config.yaml
d_mlp: 896
norm_place: "peri"
init_std_qkv: 0.0478
weight_decay: 0.17
warmup_steps: 340
schedule: "wsd"
decay_shape: "pow"
doc_mask: true
dataset: "wikipedia_en"
Each number is 128 + 24 x the weight over its row's rms, rounded and kept within 0 to 255. Layers, rows and columns count from 0. Numbers have three digits each. The size before them is the row's rms in percent of the matrix's.

# layer 5 MLP up, 896x224, rms 0.0677, rows 768-809, columns 112-223
095:133140146062091143088141129126119107117131082128140140119202156142127118115134087128078146114151098149179141119149134112088118131170120068104152126155153148069115079147108115059084167130111085145121126140145137120136136129106130136131141134085161049144107135124123121100149125130119155132155126087123153183121123119101090106112131131094
104:101166147156113107114120128198134111120140130126098128150110109112124120120161145150152114192179081115136122138152106135135162147133150166138151114154123101154105127136127141138126119155135141092118085137126140117107112155095137117128126114105101153093081098138124145139130121119115124122147130107146115119156136141132098130078119114167
110:120126172123115096133139089114124111143110116136116107159161146160130137152124093165170119118132067133159111140153127126097119143112163090160110131097135136121140141138118121087191152144101141144165134098120155132096124097136117125153080080145126075137095139127108111094097154125176142121155102100129121085148141120117154137111156079103
102:111115135133096129149131119111169127107115120101126171156119123132129119127148146124138147111103146117081112144151150135114146128101141142135142114119131107154168144144167145147083161125190122170113166138129112150127070116137097106092113120117140143148132124134124119194099090143131116086129120151153163099158113150145112134125099119129
107:133129129106119125103164159149112132122110093096091168131131135122112167149112148122083143080108142130170142137143101112143105138130127104143116132135119104119129095154155134160126110080118085154111162097133116132127131131144069106135133142134097070147150143139103118116097141147131140149199195101140131139162137144136126141129084108124
095:145111119159126138098124093171134122145099123127130135116118121122150138179150102090135196156150120094138113153115123161129147151126153124101126135130122081135141136116110153085138100127105109156130164129124116090122132169138140134127143135110117155126122125109096155147101143114097147119152139125168102154131173135078139151125111084095
104:112100123085144145128104112123112130107106144135123128142121112127127108136150147152123121164148099082152154139188090176138125104099139127135162123156141153128128093117134130090127130098145109111171116147152064090130148183152130103128159122148123136133083140083104124100148106165145125124148108107110088122125153129168170111152132084161
108:108135134122096121125101076115098119135166060140083134114136093090133141098133119158090116089138137103109171143085111112120131131109133132153113141183114172121121156142195148153142161144110109073143148116152102110124081127113114117115139099142146162141146106130161156105126093099119125112129094133076113126121149111150128146157142121134
100:098131104132081136117116163088073179107106145122129115153121159099148126084123145131164154092089157165154159147132156130110129107137124146173136127131092133137165112130163082091136124138132140161125142127133155097163189121104157152142102133177106139136141115163086137104121127118125141130133140144117116124155128133124097153167136121121
103:114096106097164112125170117128129172137116118162127118154132137104136134131133123123183142119145107157102121131146101126139114118122115156102148158103128092128155169065163137123128135119151182150154124129145140070143097142122124166161111129155153111120075107123160118107137157169163104128150150114105141133136118138100134109130113152149
094:104124137119177181192074114130124193108112123103132121107148119133104108160100127123126145136075094121137117160124119126106109122159121096103078104107117092101142110087149125135132121158132132189136109182133121173132119124131136165117151147122151129129136110152095116101145100133098095129144123173119184088130169145156118148161101119114
101:164123151120143106103096128136132121122120124122122112147157138116149129137154147124124122139117155084118092156135125163118159054107165129090116145090117132129098137102114123113113117112095075138159114123157134128134106138148153072140113159093102133135114120139138093116141090128076101185145148148157156114099107153116146127139167146134
101:142114132103154138125120150131134153129105141145142137115098131104145091141150154096127131158086127119096097130150118146162136125140107142114113143147123095153144095117106141132114094117146097145128146151129138117141130105097111130118118095123119153077147139104128143151081156162149097082159132097152161083165128141146122093120115119071
097:126141122147162112076153164142119082110156074151107130112106125131121076113115123104157081122112091164125163155156196108106133119118132158120094139103121125171143143128108109126144084133098120135131185142167107136179070154143174136104113099098141132093141129114121131149116224141091147123167139156130132153129162090136103147125120129147
102:144102109124113123133093103145066115123123101142114114087143133101104130095134105148159115147182133106157111134089101152131106096163162096160090130165106124108065117123126083138127145110133116105147139122102138094167170133182158083085140143128119117123110129114158157110202120125115135078138134123159102110131107125112134128100123140166
094:185111137094152107142091122089125116135163153142120118127153160080138119151110096187105107102142174135128096112119094130169139119133177116127127106127141119114103147130136143111126156159113120117138122102135134150144128132112107130151127100089150133140141077154178101100119117108139121122058127136104158141110101130154191084121141162099
103:129115143146118151111129122140111116131131135132157136085113108141081146092140163078083134139135185168124142144116152132144110138128087132103143113105148159129168152138129118172084109141114097091162162162101148112142108120120136099163165133083123127140141122123166129128126125085144145116148102130123134169104158149129097098110125129082
091:093090121105121121146147165147115106091159127130122083104135109115154148119091144131118089150103128138090056174113125104144127154120182152162156137123178126184142108143149128094127143102117059129149134153082139096111170115112134154127124121140079129152159118095112120108149132094152141124099137141114070149128131130132107154131135119126
101:098087099081178119112134154109146081151129145164136096118076125155118129088122135092125115126152106149154166118127114078117137086108111147161103114146169116119106142138143110167150130150130078075161123120140115105151121150120107162145129129110145113097141146161168128141108121157152116125136136113113147154080132114105158134147153117107
102:141156146060144115137099134155137140105145070120117112127110170110132119140150139117149152153134126141167152135108158151107159106135133172122132142133117131088114163129106107110130102116123184111114079150113173122127172148133140115090171127109093138154121128079115167136118105105099141099161107136139132152129109139098117105112143147110
099:137127147133170136091116125070105139111123151128127144168107141130098159126153109141128150113086103174131122142130142105123118143126106078118122115078143114146118151151124173119171123115086121117161146135108096132094085082135094145129087120120127112099127135157108083160121153155083140179169107168109133127097135128156139130101103126130
096:138172158133093077092137118154140152128117108111138109078136164149094110109137146148109122121130159121084134088100130072095132100118125122168088120078089158133102136138129124113129171122112172168142086132135133124124086116126122187125081121105144166112156135162108101136158161130111138090134122127148143121119134179142125124107130125134
095:115101125152116132094145117142133104135143115129130108131095112174089136129143127107116131154093167131107131128126168112141094156108092153156109138108058138147126134152114104158063121127109120142148119167106147113125139148077126162112079115111097107110082131162047127128113119122123135149143151132100112115136118152164116164143137079154
099:099126086098098075149126176109113131123161100111126095063081131126144137122160090136137119133085124093119127145162129148132092131140135136118128154191145140134127132130126134105114157134109105122110124112162142114135145101076173082131151123101154155131089090165111098076135106100162105103141091138139138146136104134124111125136149138136
109:130125153091128119151160093122149123144069115128161128100155182136131148128139087107173120154131102133148090121133120142086124130129154069119125143115110138106114119106144098146140135090092095126143154032148142125133117147155151123102106141097102095126086154115111095112175109155122106090134123076104159165126127165140159108100112134134
101:117164117111086163134113154085194090120114124130117193151096092142139126125152138077114101155100115140106127094112106089175109139133116102128155168126130146106099149118136159103129155131119102151115120091092142135065126126117146156161105125138086093146108136143088121127114135120177177145131154157123123141170146135141138069103139129112
102:097120088131121125123116162130140113132112061124147105134154141114126131150112100134111130115156106149152112115096129120100123119132134142119132150145148134135151123144133106121151097145143099117115117127155102142129165130181180128146139158110117144205127134104129155106120138147104111134125107165133166147128154139193138156112166116123
104:106132092137114114115143125115094133138105143172108122155123144151143128132152154135114155166125105135122125153103138121109095132171123060140123166076123125133081116116160151153125131128146127141126112109124115106121139156206189138129115099115142179143182121096141150155125179136106115148152121113149158094126114128117120133077146101120
112:130125105144129130122146126103132113157124119116119172108075150155151114167098093113149138142166155135172115142112183136138143139091145153135089153166159122083125109110148149093125126148148114101141151112117157140120145151158102106130166130122118105100086126134135175165131112127079125142166159182124135137130097070079158099146174133086
095:152075126107107135147136133099104107107141135132112134081170116124155126112150125153137128142147118132141131120141161144107119128159145068136156124131088124136147109100127084104122131140120106124111136082133134162111133109163122084151102138079111125087103122120134124178152106104165208128117126136101120146123178155108138098141133135113
095:109105146168137111174082173093161152121120151103134130109114131141153167138127112188120112090094127128119124162117147154115082107101147100107120152130160104124157130191103124125083135109078158063132148103131141136133143123138132096148143156135145143073065124078143113095093096142100115114105109142090104109130109072140125106117156123130
109:180124115107083120122134120119108120139120177145135133173122101144127157132077104096106132138081134100157141136129128116134103163112134123128137142135148166081125129115129150110164099139131127124183145112158149102099095111122137106135112140143116089105091135128125125113129119077136096115188142139118108157125117149134092140150084120135
097:150144171124101144105134174129174112149155134128112106135114144112119111144128128156114096129110133108121106075120086095137127109126111144101129120147105099126141126122094105126136158096065126183184089135139068141090087123102134118125119134111137109109115113136103120138126113138103140100157112121135080135118148172102110124098105125170
106:115132140168120120106116135132143132044111136092157136149117093136127150151093093112141133122132155112122131159033111136110153105142116138146106138132125086144140150148116087115137123172158161120088126161093156167128115126160157148174140151140152150109118112107095111138115152141159099115105083098130117172118120149175125125102148135137
101:114132125114108110105158091152125073139094155153132098156118132146118132172106148090116152126187120109107113120130143099143137069113149124126151129135133131130083158129140146121115072133101060174116101121150147157115109214141150110159143125123125128134091144171136148173123159089156108125118136149095121131160148074088115136109111121132
101:143119109115147151101104157093106117127146102151108143134116125170093120132102149128122066172117133149146138101150115159149138120119146145151151136116120113098110113146081089117169135130113106100119121153132051176146116150137078134134136117102155099126121143107124142121142118119113164153116161135137077157122118117110156117095154107108
104:107152135105088182137117113104124133142130165141157125118104077141136097146141091112172109126116133139130126161130106142143132079085118150123114118112118159120126181113144101148132093152135116169166094097150145120117104094159128131151085152138130137095115119178103092131152135124166081161137155137078119140159107152102121097091145136170
105:118121117099128101135067110133117143136149098169123099128177121097097111126137112116143134114113165135122116106094126109083181117128145091127137081152138113153123085081129149160131153131134119099156149140126136176128111120117145119089112094134069083150135148116137107163149136156108164136119103142109107104144124114117123120092086107141
094:150134095140142145155130122173106150112130154125117117117105125103087126115135123098138135106125173175122144143108129105119115170129118073127118138149113136146199151113158115125161107155160080081125147148136136128105144116118125178101090139141151098049113133141099111067102140165146150131130062123140125118181099124153140123136138132083
097:135158141169180103131127086141170135109148139113130150140115149108134110125120151149084095096172136130130129108116083150135100116163083109111154126173136121133162164122133114126110100103135158129124155125138096116129090140135156105095066146117116076109120141113139150124121105135128148110114135129155152152092130176184103163132147141150
113:119164165165101148072156126159100117128130156159123121094138125158150155142153119100127142098080116124153111144125159139108137115130131162114160136129181092140164130115158124161139124138133132156123172141153079104143100138173120143087170142145145138125134131144160098128095150176096070097127176098132101151128138105125139147096133138070
108:103123119218097088166130136159111111147106164103138175103170125129126162084119121153098102099092140145135151147137110112110135124150135125170174061148106117139127116098129113103089130146151120145095161168134110162113127171134119153105169171115140146182145138166155147136126083123097132114101108130111169129153135134145139145166146170143
# layer 5 MLP down (transposed), 896x224, rms 0.0661, rows 768-809, columns 112-223
098:124150142149136133142102163147097126135117122136112092114170141142135107098158099122143076115123148145118151105119149102164141112119115140145166132134120171105144162150116117120093110090135197108128144147132106137123135145144130150133109164134099176127120135099139134156074139183150131077131081146111193112125130094160122137142091095146
106:132123092139123112111137143105095122141159123089166136099075112172138121139100086110138137124158125117133162122131162137085140051125132151106110181109146140117100159139127078133129134071157141111121092097126151154130124078139098125118132122166134146092111106141126127061111158137151142143102131100080110107106114121119147087130076143123
104:109118138120149132143103109098122101128132097137122110119114159116156126144094143108139138139126132101135162095134152107117113115166112091127098122123126111181122123118121143143104156140163137122123179111111121130124123114129171159082150154099171112113089133112117142105139132109134123094127162158146124125147156161154108115156122150077
103:095155133151116136163135114077104128085098114163135118133115101129100142106097133136137122145074104145164147167130111115105110144130152159145132134146155136156129098115162125127108111160113146104152118150130106144105115120133099159129121128090111140115090119128088100126110103110158137131153109112110143152129133141100131091129156120114
106:097108134109153120098080123119121127108101134102146095168093127124130096143150117161163136154123144132133127165143156129089163117100099146116089104166109125152105123136159086106135173118150136161093142074114140159115136158132131127138099096123094113155148090121107110094183149153138147110144105150140052133142104121127130125128125129131
098:135179157088128107170096126128144086111135130155134135134155105159160178096084159120143108145098161153162122101130085112101115115115139146135125123113099149110121129150151134125095112133096143113138133143118124145166147099118143146175122127184112156141122128113165089102159091107182087182159134112127147089120176123157129089123078136130
104:150114140093117161127122181115152143065118143158126143113096074126137121154176098114121174132124130111134155097159128130135146153121160167099142152105162126120109119181168134110142125156112146127105118125139112126105142153159145099108138120115092118148139100085121126121111113170142151110146117109103135132132086146148162106163144115096
110:142131140126151110114112169134147145140104132138143143144091080166144145146091110143133136119159121135146139167094152130153105113109112102136092087082140125120165086124196063112132103154165121119125143165082156138107180150119126107104085141160117111134155135133111133085112144143129126090128156066159112143151149108131146137136137075106
100:096127160122140118123120203095128152153115137083144125147112091135162129139106174132125124145078142101137108093119124100137137159123150149120126135114166146143154129101155115118085135139101094097170143139123128156139131107128175106145164158087107163080164134102128116131107144105149087154127155108155162137087126161143157147147130141131
099:102147070149125130128120142107160129120139111138114131063128129133086173176109085142134131101155122118117104126107113132136137157109135164134216104082107121115102110151158136113137162097154112118155140105155104129121116139124143152128127157101132145121127117095131159181142120098109113139136111135125128164156170147081123145135125152126
094:109086143137105144152133095121142132154157118135097147114123162108066164097119132116135169161131159172141123095159162141118141137127146120111158127134105160162119137127142129103137158079097122154139120100173145127096074147149132110132149124106146094142135119105143119114128145112125134126133111109159121144112072069138120161119132082160
099:117141129135106177109152110136108110144140131147152144138097116169121124141076094106134117147150108154138175128092151126122121127127124092157132121140137134144122135132136109151138141129167164070100111116077121163177091131126121169151128147123158113144138103132117074138119120148111159104178102104117130138159171101133137107090107106126
089:116106133162121134100143138147119153101129104159181117116128107148118151126127130104124144106130135109119128163124128140154188117111146098134138120135144126081180144103071120129144091102119107118125086164132131103135122129124112104141169157128126114161119147152118155103156132093110119165109110088091125152116132130133115163134118067130
100:169163172101118162155115151114110149131126118089112136161116174165108181124093174100153116124153139155170107134114095099154127119093103106132112101128102128085092114135097127119108126162137159159118141108097152145072146117102128160089168139135108108141152130132147121086102129129156077148114129145152090103146112142137147134135144111076
102:104093143078125115120081113140129125130122147132131126161146110147130112131175122157123130121105153140167111160114133118120145131114164110143164111109148119157141100108169143114120125149128122100113123133171137138134129114114135083079084095138111068128131140125095102175106142140101126106116145108163089130156105137143137150167120085112
099:166145132141180170137107116075142136110124123133105098070136121126125122066115117155118171132136136101160143089111105129130158117131164153111098076114102116116133128164106177110141157133142099100135157110128135122167125136122100149119143101133128117141135123120125159191123138099137165167131174138150121179149144113114138108115139133110
106:113164139102150135119126145116127154120099162131139149134123135135102138133141125137129136089132113125122098136114145121152150126146160129132080122152146152106144093143142121131148111140096123156074084137131132130053120115148121108098138152143084103179102131102121117084153113126134139101123128134106085100078096103132126090141108105177
093:152154143078131154102160143139122127128108142131092146099138176112150124144129158137105134118112139076151149109156104102117123118144068086090167120125135113101118125103100115132116136130110150125103132102141115163124155105100171098114127083141144119137103119124119149115165063131122143126161117161113134144155160125090149153132118153130
104:158150144114118142174125099160097130141095142098113154168137084156139133103148151110099157153074126130115111121168145139075160155145132094135161117123102105122139134128102137120163186136142119135135120192102138155120118086134153120151111134129119126161139120128108071124093107136079154140141120135164127140162094115146165096130131103140
100:117118117163102163157137114127065130150152106123156137179106146144132112170158107112126132181126108118140146088095174125108114134159148148099158144143171105147119130150100123143113156063128105106120113132120109136142144086097133091128177119120110137132161108138147118095145142133159130139110191133136089120134095158108102139176143130127
089:101060106126171097111095094137087124109122128132121135097129154072117107127119131106104139145103111164145096131155121101155159164155127149114129146124100132119108092166134126175128125107151145108140110103138131136125117131152084111124149138126174157147104138157135184074150169156096125138132113114112114109110120143142139119132109090115
098:109128119120130125153134155143114163150154154148135135120152128128127131164134111120133163172121145157137145169112137185153067121119138119095144152140143128074107130141126130115144133100121097121137122164107132100129150173104147136097200141171120100107126125119139111172101107098160117140112130146120144150121126119125135119152121121141
095:102159140146108094125129119121127133117112116109149137116126108168115116146126167126109111131123090140126113131120145076131161082179107124116162139118192094163134164122164135114103132107134160095117112124128120113173082141134161062125142111084144101100129173095098121153148099150152137134146095128141136143087098085084119135112118152132
095:115121132139149120103127105127105108143217113109077145097184143128146105136113115168135121124133164109119117144080157115102134128132111119131157132119107141112122103111133164125113132067137148106098158114090132160122129080118095110154106135141100133134155119128159101142120141129130119116112111156077077137104047100148105111110128156139
111:110127126091157141118179138119107158111098074139165102149126140159145099102119134115125141148127106151147108134078113126120176153131122105149096094104145125158116136155139133120126131150095100149198154092154113115100062143122159121109135131130111096130108127103120091119156109132131125093123126095153135162156131165131134132174112118154
102:177134136144177105120157129099148154122128178136087120088118096111192126155131134113150136107073150139169128113152095138197164156113097094138088132135124103097136143107104090126132145101118139084090142135100162172146138113124133126118135125166159133123121134118097135110150129112080152161157107090104164110102145172123118108139146132108
088:125129125066129111132138103101138123125105159132105175142101168112153119139142140158137139140120120149114101104151123136161073099138155153124127145127112127138123095124120103121091146166123175176116114123106140151113111097108143168132112103115115128134148090121160103127105150136166127110120164123125127078108145145122146062115087107120
098:135139097092123117150151121096104115170153109195145139117136118111097135098139118106109154148137113120175093106159111078152163093100174162156130086141145144138166136149146103143104125116125126119122156135132130098141101134131105110110182079131091134155102115134118091132099135140186146120119142117099136165108108124133147103157159130189
106:103106153136131159149140157076110130084134161132165154138104129111179121194095126130098109135135156145162120149145149162088136089078116120132125156141145139113117126121145141116128150124137146156122182137112175081107177148097125131142104117169088073119091113139107123130090109141086121163126136120113134141126082108142135130122136112121
097:093132149149134144103126129169160129128149129151139118160104168071090113124091112166120094118103137112138170128123099148117117132124126137090094129111173111132118117168136147081138134108090127120146100181107107090115125155106149153063182124148122132153172154153136124123085126109092108136143164112138137118135101113151103165161122127136
089:180142079073077117120190082167165147142109139119119145108105135120113149149161137112127141101123132133143129130105110168122163138140155106126134129116147115139110143078098136184140138149137129090092142145109104118121145171104148097152179111112120079156141091173122172122094130097141094148109174134130157114153134156120123127113093093110
110:144165104097116133146131135111133108116146133140099120129131088096132170150103187114135141100140151125157141105133104101035201088128101125104145112148148127140133103135112119138091108113101175141123129125125143146148105098122130185166141138120139118146124123104114151127114175124119094171114163132135093113117104154162108107117128145121
094:143126113158171136161151108144122132112150153136132096155102102172108170085119144099113151138152135151095123138142144141109092101129123104129082118133110170132139125151168151125141120121175116103071150135128156113184153140147126155102121105128149119127144136102139140113113141095146114114109131125120160123143104084150116116139144109099
104:103125146120092130189132126101110133118166133097136127159137154119127141162104135119109098171105117085095109135119105109120119149138122164077128133148103172145080137124153115163167132150155135153112141121116109112178095121129153128126140079086101120122174123133079154134134187141129178145105130111114100101142150128118149094086115103145
108:101147148100172112101090131156157147136140115092093096104158140158122145113107132089134128113154123137116109167108133110154084122128121134137123141107120145149116165161168156115097113105136090116116129176148147070118119107169101136102142141124126132099105123076150122170140144126147131153172150102101110160136139104125171136136155135103
103:165121101107134138160094081139142133127119136097103149136157126102161133106186125126153120100141159135123112144119157113151117079098125092115115183123120173128099109136150172123112101155137107143140134094107170131167138146113129163102111114160158141168159109138154107116128120123150089115102092114138142137124108120123110124133153136141
109:098173099121098079113143086198159131097072063100114133157154122140127126107140125144117132107106118146148126107089154124107132130132116124133109145143144155152097136126143162128089106120133164097132176153153115125115117167141103089158140127123127142128103133099093137123121104116094125130201099135130141120184124121140139142142141126139
106:188168157129089137142135144158126063106115120133147116111122124174174140133092110099111143120098141190115116094156124129109121123115111127100157125095123107153116126189137137089109133092129134167123127125132140141163123169114116182090162176112139154127131136112139107153136115136157161126149153128177121135139119130137127143161135153108
097:078152154135115109100153113124109154136158110120147129090157144125121135087117136137148144119126097120108116106126137177120107107097154134145160092101136140097162082137148153119114117135127133136187129123118130076081121126126154121077136092126128155154142117112119070139131112105149149108118155139127102091106091118153103169122124108144
100:119119099073117162117095168112076128183134100129117122153150092140133145140167145121105150168136142119109143108149156117123174131098180142130141150128119126143127099111117123110133132188124107089109105108110173112132143117117091178186148134147143148156134136136125104145124125103143136167127119087118117100118099114076133069141126118109
104:116097130120172137125093153091131114164144142165107124125136130111159128122138118121157139142109110112169086165080084126097161141117105150054155150126156127102067106124152130138111133124151162139114125145131130122114091110125168134156111098153096163093094144135155115145163123111092080160117127129158136171124172179158149160133135117093
108:197160119144125133128087125147129130124134139103091146157145116116120142116076151102151120125147141119144155130125132172102117106114125135168126131133156125098071137169081100187149091124107094090139113122146093164120153120126117147104101114125149106151149136130125128152107084144130139115108101073092098115134118112080170132126127102087
# layer 5 MLP gate, 896x224, rms 0.0714, rows 769-809, columns 112-223
109:154154156136122115119123131125085124129147101137118150080157146112111136122100134110141123150135123107129151136118122143111132131193123153134142109093127084135158158154133089147126103108150073163132164104077167149156134158182116151110147123159139143185167105108114160124181109176123146139135128186104134137140126156107102122123108182128
103:153138168129098135064163143134090107132113128128150121148120116150089147145143124151104112116161123166128159124153155104130128153140158145121138121081133139154144111113162107146170147137119122164129108107153127087172060107137079111170127114161114114116131124183109109136150141107128146160123093107125135155144141123082109105120119104124
103:121134157154116153151117150090190119144147135102113093115127133125120134090137172162136150111129150142103165103091120159126131142110141123121113156083118091110122124143088148160114136136108177089118128147147105138128115096086066110147148120129169109104105115111125142088148153130126124099132099139153173117133149133159117157127143121116
107:149131120120152144157117091124097139127143151140102152098120170130162122110140163128130082121117155163145127157073127111181102147118121120106099099159139116112118169129145166149136097155115091098163163159147094157121112138141095109126127169122115141132120105136153122153169143131158145169111172139099086134114157133127101154140119117117
099:123166158109169086117083150130125138124163096127122088148117123132102090112112098119139139129079125146163143149131102151128106144124135140114114121103063136109175146122157140108124150154112118152140072139165141167121121119119107100135149113164146133164101089124166073120159122132166147127153115115118137147130133149125157142129135167168
101:165114155138103107112123072122121168143136151064136135112118107167156166139123164174132119098094135088096131146109150141163131104124147098124165119136117126106146144133087119116161134099138106159187162141153114130164113127134133102142098130132152146094133109134145128132134132129119114135101132118107112144137120143138112130166115108149
111:146141081134124134146141154119111137137141122164134135133172176143139114138115156149121097109148169110122115106100091125147116148118138169103151108142147112122109127118128137087143103139105119152135112107131139092146174076139063136153147140136131139139127103133104134134138110120117106122085130160111145113146085159156116107147133148130
101:157191102139099178140159122085129139102130168161106100103118152109122126103081145128134152101145113146122164179126124178104102138157157147101115134115105140096107110126108110091156136124143140183140146099143154121173131090141098142124099106179184147135131120160097130145118123128107124105106096185068096154132124160122100104112120132125
097:164139132100139086082100095137079098133115129117141097131103113095158135126133133118127160130118108096089125160157112165118129079141122144101126138169150144136135167108117095165123130116126148132144137123129120093173102132126111134138154148124112150118157133152149134109164154148118177114074073118119168135124102175138105173098125137121
093:101124130108136144145120114123137171093167122129158165177164167138115159099130121141107152147140154138132135107131127149142116105142107152178141094094150177139128108122180148148143139100137142111176139133083111141152175107121187140130128149108130172120102126130156135144161186089152143127061094142133162131110099099128109109160149137137
097:120114141133122164085160138126115141128110149152158181114110126108138123089127119103119131062115149144154179133096168118100118152128096160144155079133140149076144074134135103145154156146144125116106113107122109118181113070164059145153153095135186123112154121118167137139133087108141128129151160120142099096127131097142120115128126137131
100:140125138148137145178126096135102142108128122093109089118102121108123132109095128153123127123095119115117149121103091158138105101123128156173125070102106143117121163096119127126138190110120130146155107113106120136126131143127104093137150153141170108130132118122153085126189090078130147146086152132120120114094110172081130106115113153130
099:134183121135070110118087124083166165145145137173161144145190117169113151118122106098133144145137106088118113072116130180120151070126149132151150141158119111094142167116154141123126121161162147145142100091151120128139133103171101153113111137172113118128115130120117117159094120193170174117099111118103119123135143114117084124120129158124
107:141133177132142135111151082114148134111184119159121086128127131105132119140149100127137124144157174134163146124145105123171109113130129113123101120113119105092146169152143116205102100114120111143115160140123147148174101184123113115151128128175165113149134093163130142128193126148128119130155146129123131161126131150114116125132131157126
096:135143166154167140143107129126130128087105157111107125080113071152120125102107127115106166175152121078146148111110141127095119138157112162129123107132091154140133115150117127112109167114118108131139144120146139139143120095138099157118107137143127142118129103109140133165165112157152142165146146166126149151146136078105107137105131161131
104:144129174107103129057128129117108094120101106157118137107118139138118122140127128170122138162139141099104146194151161089121133130123141116111117077109154138126088134145157100147111168117130172137156109113135108096171098069116088130137121125131147101151151115098106155150153096111140124136134105115121118127111110158101130135136100119120
095:177088113146122120149138118136116099139114152140124096139118130128129103123132138102130143101129098136097134136149136136186094169111098163147125136075111138144147079106141127086140096100098127067143120157127144096130129112137073166090136108129134158133127126136129096142123168116136159106105111149127116137060164117139144131127111105134
099:120103118113165130106145128117129114125116119125140150083108167080087118144106095134110156119130156098110164116072093099122135149131118182156105112079122130131141130147205144166095085141148094144110122088134146084111112172141072145085142124097110114163133110145121139171134112138141116118062124127165114110117112127142138103146120141119
106:132129115120145121108184168120095116128131101131137149097183122134097134133144183143128112158154103131116158121152129130113110145127130131119098068121107103145111133079127103151147146056105128167102161119126122147159155134131117099147078134219148095161159123141091140130150116127140142120124098159179098128139132136110136173101146162118
101:137151169098140186139140111125142124079094136130102127173123115133124115170123090145120163141120131140112152110106153135129115146125141112104115122125105114093148150142112142103151124149142152137099164141115137096113093113156150082138109117143093082130079114109070127207092100092143118138126102124154106158120161118118105149115147084110
097:148121120147123104088123153122130109134119144107129088126133130159130119116149153093147142132153100118120143095103128117132172170174144184158085130143154131123133124107117183141108106106122106191122135107121136123159078081124131122109103145118120154106093121149119163144161118126161142082116135159129128141108138122129129140088103153143
096:138111119142123131176107132142104113085133088108126111130119113101129128158116125153150126145123138111128156128097119113152147144142127169162159126111114081155125111094104070151095147142147125113185160138131180094163169179115131146148123112117106104156073120121132123125153099167086121119148140134148150140117150133161085104145126156156
099:196141179147172155090116146145120162158136122137113110135126151124158115147113156148140151125146137118119098167093089105129112112150135123121166063105132152141127067099159144098149137078123174170087136116133109145154112114127083126151067113156090098137158109116140146176121141109117126113140132096127096135150063101143142153136139116124
105:192127153139166149093144143134090121123163128126111142139130104159132137122099146125141124118117162107112169148117142123130140167120134118090135062103105145095119159139151168153132148141139135139136109140147155108188106098124086127136118104168145101164163085113131123122175130132102127125122105131128100114133106162117106134143112150123
103:114089119118131173142134147138098128117100093130110116117125096158092107095091114135128168157175111083176148191109135187117078128140109165118184088149126101166143156179114131167114153155127136164142112160162083121163130112108107121097138095093149174130085127164125145130110131128155130144105147155113114153144109147129107100119130114119
110:140148173139113093127128086131131119101116182111119131136077081131140132096130195139122122131121124110113113095160113152136111133123116146136117107123110097103139122111130119159137159131127147140102098141094116128128118114142088121149129144135149112102171124146139091104176117130112097088085130101136073120106122125055114107115117152111
097:123092171141123139108112134129099133114113163120115118144113154128139115130118146129109129144137122080098152159128122159121090164165098086098111139103106122126064116120139136142106117120153130159142092090095144131140154150145164126119109102131126168132164103144115154124147148094068121153115086133161161086141121154124069132076142137127
113:170109145153120105149153152134150153120164151112122101109131134137097136117128138139109133142079152121115132177097147141139121117172089125134156085105100105109137107126139130129146112123158098147082171153155169134138100138092105123116073141191147130181145075079127139142167107114130141123100106124150076136160099138154104143135107135139
096:120161147071147164086128151114110130093154084139140159099131134109107152140119141110141105146099081103163115156144125119121128175145157123104119145113144153168161119142133090130114124153148111145135101166121121122129144191121110133120172141100166119108138141145106148186131140079138156151103130156125140106091132139105117134153147134133
099:146138150089121116148189104176163133172126162145168161117145162126139087112121150098102109110175103122112109154138091146142186083152110093104126123155134100099096141142102123149139141107117140141124088127149131118129083128115135119150133099109092105126147126118101133126126153088139122102141072162139137144112150169141075113145117128151
105:145097131128127150160135120136112131119174123120173144161121108129136108140125060132153165128111184109138166120104138104163106159136119133115127101108146100110149114096117118097142119130144120120154151111112130116148100147145123118159139127119140118199134097129137130121155091091078120103131107123119109131144121132111159104126144113114
094:103145146122105092121130142116151132127094155144128135114129107128143139146128146090146106146111131137084112137103107136110139134117096134109086162132118149147155094109143154133145097073138105124119107161131115145130134156145119166166097119147130163115133117144149123156120152166115121121101132121149142106112138151126134153116074135084
103:106099151130134134129095148158104153098115082134133078123133105148103140110149136103129110145112140141087166120046098173167122114129121152159099136148113119132133163096135091124122155137153130091128135108132149094107106149125118127173168138153160157135092106106150155101168125097114108061104112120136128121126127142143118072145104153130
112:130117137146117113094139117121092117140130153123156142115112111097130135172107175132121136154154101072085125109148158113133133167135125148121112080161091112074103073115148131122118125100129116120130152137147084105155139111142105111131129144140144145134156101147135110144152107165122128123119141130108138141151127121086088117092147195116
103:112122210137112121119123134143143137125087121133124118104149115120113144136109122100159128098132146179131128126148152111107122117159104127173106159067116136158161078096197105127099139157138115129132138159153135150141105132117091146104161179133078115142108112106134101137131124170116124100132154150146119109152173166138116109138092136142
116:152105118136146130125144135152088121114134141115112142085115166113109127151127147105150134148090097082091156145122099179151123115123117130154146119149116109141137181160139101134132100119140123165103098072123146123159096158129137099168132104171169183147107100100111140122188150078114164137152110139129108146156166192105096116140161171149
112:151148140128179082107184087134094107138103143119182135119132134144112119097129116090131118082166099114131120122124132098153117138151120154097123114171144183113078110125131107143139126115151148166140127124126142107189121114143125116116101128135164153146158134122152143110136128145123140129126129117087094134112122108102108152147087142102
097:113134137180150105178115126149121180121093150141127196133136116144165160079095155123141134138160142155134136143112123132108155147182163158154133137099092156135108114095139109174109137146140121095148125166129121113146095124096113128129127149165144094084125112153073118105127127131159086098138115145118128105133110118123113142096124135105
097:086150113154118147125167159107118081116137101137191146121136162151116109123177145117091161110136114142137141144163173132115111136138108137177155145122165102112138110115165156135094126093153156091117138113148097138136145108067103137115146163148145156104142131147135139157127107148146091115108132121141110104139108090138128085163129120153
109:129126156112152130115140133163113107130155113101137123121133137126120140150134144123109146064103099096088132058143138163143103113126141131147109085116130075129138144106116128141122126122145124151138144146137156143143130192134040122137127160129074142127147093135128155148100146117147168125104117113125129121119100104074100059142153155126
111:138095140122153102173127130110159148115157121096110165150124136118134096121147168128118120113130153132129089105134108177114117113152105106076112147096113134086137157106127162125130103124142108118120138104117118112125148162100122130186120110153165125122143108129118132135147123078135148191104124118137145136127141130123153111115113139076